Weights of a small GPT-style language model, trained from scratch on English Wikipedia.
Training: a variant of Adam for these matrices, 329M tokens, 3148 steps.
Each number is 500 + 40 x the weight over the matrix's rms, rounded and kept within 0 to 999. Layers, rows and columns count from 0. Numbers have three digits each.

# gate: layer 4 MLP gate, 704x256, rms 0.0991, rows 530-546, columns 128-255
# up: layer 4 MLP up, 704x256, rms 0.0976, rows 530-545, columns 128-255
# down: layer 4 MLP down (transposed), 704x256, rms 0.0886, rows 530-545, columns 128-255
gate530:505518482529461451468514593538427502443541469581577559502534459500505528447506488559521531517472483511510455542469490560520482417539540539488547493560551494546473471523516501519480488542531568520533500529479502484519515515510418452518462576513471525451466517492463506419526467531540513485453547425573560511486481480477489532572522526536434536510480497511509499469501469482440416533552
up530:540524510457501502583532504482554413499497473438511505472487533506505545501516502501475527519477522570505529497508507484520494493555470514486454461602534488495475536539489488480450501566495548537460498474591465565496496469545433498503467534513520554545489552494463520518550471443483480441504449533519514512486461450476510524491438455519493552514408468537493488569568597385522506509516
down530:459417515516494521490476535478468500496534484554513523550493486553514472505528499455510467541542543612489473485548459493553587500472498497473486411509467571412497434480456538529491461483474503459519517481539529525529528532457452475519492487491445450527574632484468479500473552417479471487536489432526427518480548532472485450481529465503486487530496528480410545519574482504524529544508
gate531:439543490478513502507484545499489532461463531477481518475575514525479495535436465540478501503498451485467464505498567512556509503535488481580535546453500492467473412488488507508489503511501475507499496524476555556503501488499547457494470494462481516534471557483525467498510536526529496497464515519489500520515498539432557498520454575518470476505586410504538502471503506492586598453453
up531:521585480477445495553464498484459460508493463560518487463537576508480457497460458420550500505557506489540585454528496548515386544513545518401510525448540486509531469453494461549457550579515547535470518448472500524422441472514540495500517457534502505529552520537515458477488511553506497482490526513464501466515447497433537606600515503474522463558505519530583474471538502463457471492509
down531:473502542464554537511549524497478511524494417515542524513488533503428429483552533511493451423491468417550492495475531471425499481487537456501541459503580626496461499467489494496460529456506514544497446516522443521529579540467472527475555441449471485479500459546519485488499494445471535456537473515496442475534514405497491572472504457476515505486450514534512505530527431506448503483510
gate532:481454414496508510530480478496488517441505460516474538567497574545530541478493450537484466502554499467489561546498453514539559502488498460449548467466586570504493483444524470557482524532502546480545463475487430514464429512509545536439477561509497493469488446462524516522477433509446556498478518475486484481424516462466519456460521543527467433488562506489506499472449542532448545541467
up532:455571405466568436514478468489447571489540506478490466570569538490510540454506439479435435572474539482484473516501488517446495468576541516492500559519577549471482480462555538511543538486471478436455497547525447539442502486541508532457522507502482477514445546458468454458537443459490509457502455500498459466578536394490535501430520512510505457511483449567493532546496511475514494531522
down532:465519490511508486483502501505464532547520447528432472510519477546544519522548468526492551508475574484498506513478417475494434485494583473565543526479519485438481437429511477595542500513541539573512464547536492546515489497524462554476551551521529480469437627538527470464474433447551583553582523484403496564495578448587523507550484522549486489388513532543429495454417466471473446410565
gate533:429495550513521511476494458403500495503529486507531512492488480506593462587547464501513500474562451511498424466442488440561539506513558468559500464459508532502490507487501490574510429543456509484492485516473501484482511510493519470501529483505454469548526469523492477561549554527488500485505514476543509519490476479479482428390452578529472539473488446520512455463477585426472486493577
up533:484474535500515509521529460497521507485546489537561586474440501494624547565510498538505505464487518492432483507471542393480459528500537503523499545504466538420539537479439495505462480520483444489429454504523439452521500501442595424515434554493456484491603501489472477474486540422538497527513532559487492527532438536481504508409485533572428489496507441572454484470492547536510499473522
down533:509565440535439489574475479586461515481526501467543513472475466525528533494479537497455500512479417518429471555488494452501522507476510541540534470518544500407486517499468516493515524515470456496486532533494502494478572516566436499541448444486471466489485541569468512507541517526521475549507518482484491555482526518462519499420496497499448473448507467448479518558499504469516473455489
gate534:438432481499485478558573457476530414521496477550503462481528482565453519472484525437532515528522491560490525494494471458495508570415497564459522584461433448501462476493442451523524508514465436519573522511587564510481526467440538545482531528503545488488564497530513508508567441470519454513517385570447415464487474485493469497517490492517535519574524561516503480483506607418461447518512
up534:524508456505520506496495563539547550427476474525517582542442547478477487521590514454524460530513370539423493471500450513480513490491508500505486485465477518479543508523507494444473503508472510466491500463474521501497426540517470439532484511551507506445472523500466559513524505499565547512494560484517513472480452514500458528478529508459443502475479511514530504540480522509512525524501
down534:483535473499523479559480497447509463515504473467516483535514475555512520456468503536481517486468520486537524489502493488504496558571502479581505493534514450484452459532464545498522525489539500513547487510498500510548489455553501520471483489476481501493535510481537497579464497500444501520466433552471518499520539456449462471483496497514544456483578500486500456461402435460552512472539
gate535:495516541507489514527473439481505535473541476501496471493452516493457522438520547521560508530529501525495465489474533566517504489568458478477432560586509462571470541518529450449449507539452474467511490524467497494540512524471571428532531460515549446537511518515547471454380512499491470436448466519476487500556505488511524525521543488491500466473521557465482518543483463531525464526461
up535:517599532460553521497555472491489499498507522522491504541488444523513582485500546510499671553509458498548524541445511451467450461516434483443481446513452496523546479580524503473476504508475492567438463450502451523519574446492528540567547571409505478489475546455509447458467453503464438417420532522472464474557538506543488525455525502551475523497572459461481510502504523510545487525493
down535:466565507521441528521557497546562444521554564560483497446548566465501562493486523482460528497438512463504516536439444544471465470502450467458505476507494509495507541493510464517504573453513519538438513555464475605495525459503524508477538579472461502427519581546535488588473462496584526477494495514531490469475474521490475473499465509463523528508448437510488446534507507495522482475460
gate536:512517519447489464508486561484492547510526521515498453510641501470488466468512461546461446498554442481433500501517531568555536497506482500536503507534539530512496476452532577565603501486392490492524546520479532490555454499564467512570470520455418473537487489453486494451539486561511499523517528484460477516476510555495444475469490429480508504540470501443423526513506499509461496474525
up536:518452526458520437451499526529492533537536518504531452506536464493489499410540479492432449536520490448446494467534472462519442458443492495506541537479520519498526400476485549604520504483449475491492526537501530526546490470554474548530461511469487486490493438458506566472513500556583449511540445457444440488465499516504472534548473514441525451459450493461482528510477492494476533504492
down536:493479544564459510518497483493528556450487453564501552504486527554463501538517559548488463533517509479433452444481526478455486501524466536529572508476436549536534497481501548505492491531482500491474475504488530508516503502496507515545561541496570485490514518465513479525510481470473497532547451512491467469541549527543499547551496432470391435443482507509469505484422434547498529498491
gate537:447523546512466550449511533491439545505517463486536474550491488504431488464533528514488577555513478480485398525550497510539522477433476530543451477476512480510504562520463466502528402545492486504495478555496538456489476525545525499436501531521556544517499516505472483501358451462574465494512497522541468529518577529586462445477507588549489488575533494544501461593502522472466501484534
up537:471538461463502500508546438520479485547395567473531576480537557497552547416420485483484519504508500551477445533569439499500501444605564486458495492561452508437440518542508475546526541510443520540464488552451537411529475483538508516570502494476464475467509587515509483482485410516408476521552442511513526479507567491540554449499535574463482425483488573450511518460476498456510464479503
down537:462500542576490488521510516513556463513470543544421418504515483491403524537459504484545489412515514567499566502472441465541473543557488472488493492412444526531547526491496496556481521532457581507502582517460538534425522464414517556489494592469555469600465530488397508551518494557488475554507487429498493442455544532440473538447430480470466423492474596522481513454509624518433502500450
gate538:488523515467427537498519519545550441542562487544531616485495495453530527510420519457439517442464539463528508462415530498522526481496537482500442426442520562469514475395549578484543444463409484524489521510504475477492518497513470552469515474534477520553440527436501476507553491541476496535467555485520548524455516542466544498434514537501501502518501517496489610476412524488502507558460
up538:522489450485545524576473475482490524525466494510486473418511455517466504497525589528513557481528546535515510481450521508524491398569581497454460504515564529439461458591509528494484537545419483394493483522550492516495541538459479511481474501454435552447456520457513515512513460485500502516533522539507457545404524528511510515450544523534488466480499518531502533503515586448561464489490
down538:488556495533459462501521512594529455472520498434532534526521451521506587556504472493516475475546503523431506498457501508506490515478480556456474444525549542425476531378495515497474464471492459491497565426498517466493478547540491516478516544450476520548507527533466444504532505539514495463527482414481500501539468456535507536557482526516448490486542512525441457494457525435512531499536
gate539:492445431473490482467477493506492474464570508404483460615531493479447535405491492541436511497557514497526510558477543469487506503436471481528485429489504544486460545530436520473483508528503499540506476449511447481553386488457496488521549511516459474493525477501514498571467510526560514478454522559554523524461556459538479467493531591490426531488528541463502415493419539500547473476441
up539:491477502533512472597498514479419489508515515475503477446498530487564445600516486559522464556492568550517483433515496552537543544460549558502410525588488474572511529523489436433463475478462439537525504511538502370472553519526577492452483489453486546465450491391479592472507549583456493484463374510455488513544510502493448525507531508568551520481498505529549465518614485500504536545542
down539:530531559487477430522493551554430435477491481479493523485547494449492443528513512551486449520489380524603517445478487548616510518451508490443457514610484478544473456487496457519485518493438487486514550489560485482452507514471490539472492415504454485470509433455548556448492444607477517526456412475504559469476482495542422447485521536516513507488506503457592470489563497502496532494525
gate540:490518502458601450500471505514499415521479477493515516499453446534530570473623524545500518547520399618527497439446509497491461634496559524548487521412473492490495509527493436478478435490535479472483470531544471490485538524484507497469462530501537515422554538498440443582482495533587537497521503506528471444497543548499525496494541524530490546525547489540460475556436522476476425523469
up540:490470441467554504508433436485552492525522508479522522501499549445498500457463516494522510457531436530537501466518484507441538531527497485562522456455541469496540530563491486545513510498516446478538472481508454454522491477520481528461439502531541526483486508480513558578493561583555547519516475425486545483450514486527554484451491514438540497456535484474433562549485473475562522513485
down540:482508475481492483530526450481498523548422529514388524526460502527520497492449559488498532459518503418524494489455501460444569555555488516514499451468578482457457509517542481557464553462482499501468457501553523533528541489458475535423447437454463462445500520529519425463493445509510512412501461499525515501527592462441438580547551478577540483469510508522486486531545528487467538463473
gate541:483512526511488521426531458484432534518502477462450537451512498447463509508602518483445469545499489557573504495532448519483520541482526509552415462503516547484499517509545384462509507554505489497529503521599566543511575526495515502496481467551504459430472484450456427490506488613485496529403439552471496503499534453484445463547562485490480528448482462467496481496473442514550538477532
up541:546483432511529482491496539483568595526471492474482548521492518519515504541508481506506467501480506450453504450483616500521524475421445422500556439539478507487487504489548535505476460497556551448550516580470526443489485500517531447570495533507473482473491533509565515558497503415577474547485524429539505516477532518539564576487471523499460538460562478532473534541440453530451489417399
down541:491453514496505516397485527539377603489478480512449508463518477433449532524495526555507490560484488537537512465522413498512495468459469527474495517516519529479517521473535412522480586470495481552496513479519586505471490517454508444543525383483472491475518502470445550453458505528437493484460433556493446550517438454512494583459576550480512510459462404449527468517534506544487469514512
gate542:517548465474487469489473545549473471570554465479505525524515445480487454543496482484500475504518476516499509487488467463486438489586523447483487540481521483499549499522518535520508541499502516549525507461494517487511509558467491520498466462534484466542568509494498497459504448497470477506548470478532612455533478578554511429562514541467493465445510495508494480528503455506545514520453
up542:549520521538453492542499474446586450555420463483497559524446450491515438512454483481510493548516458585460535508527533515495493458596507507451555478443479479431580513519558429469443560459588480532486510485528540585538456574537465592488456473519497515506460535567455470437494477487526547558581483513572521475507488489484526494555533494533543440429446502482446511515459437525484523502479
down542:502452606498489477514505448463575543524485460470467494543458455501528545487499566456470459446480465488492477447456509542545530560425539592494561520464498518505498461448503440505462462486438573459507529590484460530521535528422513469500474431513500463512429555538504473539575459501468538522552512423493439453477503463460548448440483531456427448508457533475470489507492462471488483507453
gate543:571538488480529555502494467556559519427608454493501580493528506463538530458463500534497499512451462493505541514564483479471512504557501507454467547498502446525486527457431545523491522508493552482470473522532447561523530537460492470440428469437532522483498495483508455528475518485414489485484500527452489474456478525488520533519512481529530502531508497472524518456413512451588416505540
up543:517471523482463556459516519526513499540520450531543435484494491492523460503527551468492542528578574487489467458506447429420475496479536491564491515513515519521537476461477458470542491442461489506520531506522578455499483496537498517531466499503446480467511557497437494531484493449522492434493524488561537500519502524504493446509523515455499492476482484540488519495490449487507549456491
down543:522546487483552473498474460477517478496588518500456490515474525463520495464420438476535542523485503524513517510547537535547462516550490499460482531505490491484499494497494511551467544520506491496426491546482503470465538506429482445494449459462490442507513475516528520499505549473439515510518503570468480500458473518519535541500538545524527564464530509511569511444469544491538486499521
gate544:434505554503525473471467530510551481553487496499520483474488524517519475467467552522559524473556452501466524515511481539566530561554503578461481517447528536495474505497479514514487485547491570535545441560397513472549467461432485489547509483483549490515467497419495529481450571422600518519514473434516533513509586457541599530420524545499482517496549502480469506404510494506512579449477
up544:555398402500516531541499457560425516456532498550498550497472522546518454547464527493532499484442494475558496515596594514464518487482505504511463497542477467490481487522515500517512492510478447473505558428533549474488486472442482534526556547500493528493483472533414514501387506549485489516495445508553520486481523477526487532509529595480533501533473450498487489491495464519555481567506
down544:526517520506507546510528422517419478487477464515449502509493512422495498509525499512506465500500493473481464453439526455438506459435449491568542501492483461557544536497537485531458491488416451506535541418538572585482461438536565563551469533502539423489478432541494463510550482454509466476436505516465469533465472529445479437530480420549512553571496493538511502559475478502444500500502
gate545:540483470525469499498469519454470457479558518560554494465538511495571497487442474446483468531470516534444461479495510550522515511507533402493453514476434559509422484526553426524465478461488525479510540532451541524482436507470497516475536508582504533501515501559514542479536502499475547486527485542506506551529450550531471453489474589499497522444501517527460490578553492516495500546499
up545:436438492470491492536523494505532544467476513479521562430481581450502506447511500527463472520395537449545479533533496487493550443456509531445463479539587516549512558490545515539455477479500482461460594458535590532467462463529513525472509538515512518451502427500510502511430482532443423527460435579468505518550439541513475566559470551489437437483490506550467413458563454487519414490469
down545:504432481464495494552511514477607576505467519475538557545505529522459505505633523555458513546455517486528552561478469481538490499429546507456532521551619571524545525497459534513551471501475436519477573478479567458474482434484459615420445551430532498502404537542518517458511524501485414490452458572509515545526497488535500558590516447498482445440480415526472467500474490488533553470481
gate546:501515510511487395520517485469510522501531495447500581490460496535504486427515514507488500552465466510451532484499523508485504503537462444493505584520484480542489500426554376494465442516477512496497508529472500493530434522582455492465494514503435548517511479480454528446489507496523520507480516519501523455517484465484518480485415498503513493531536525503493449473419548564514433538407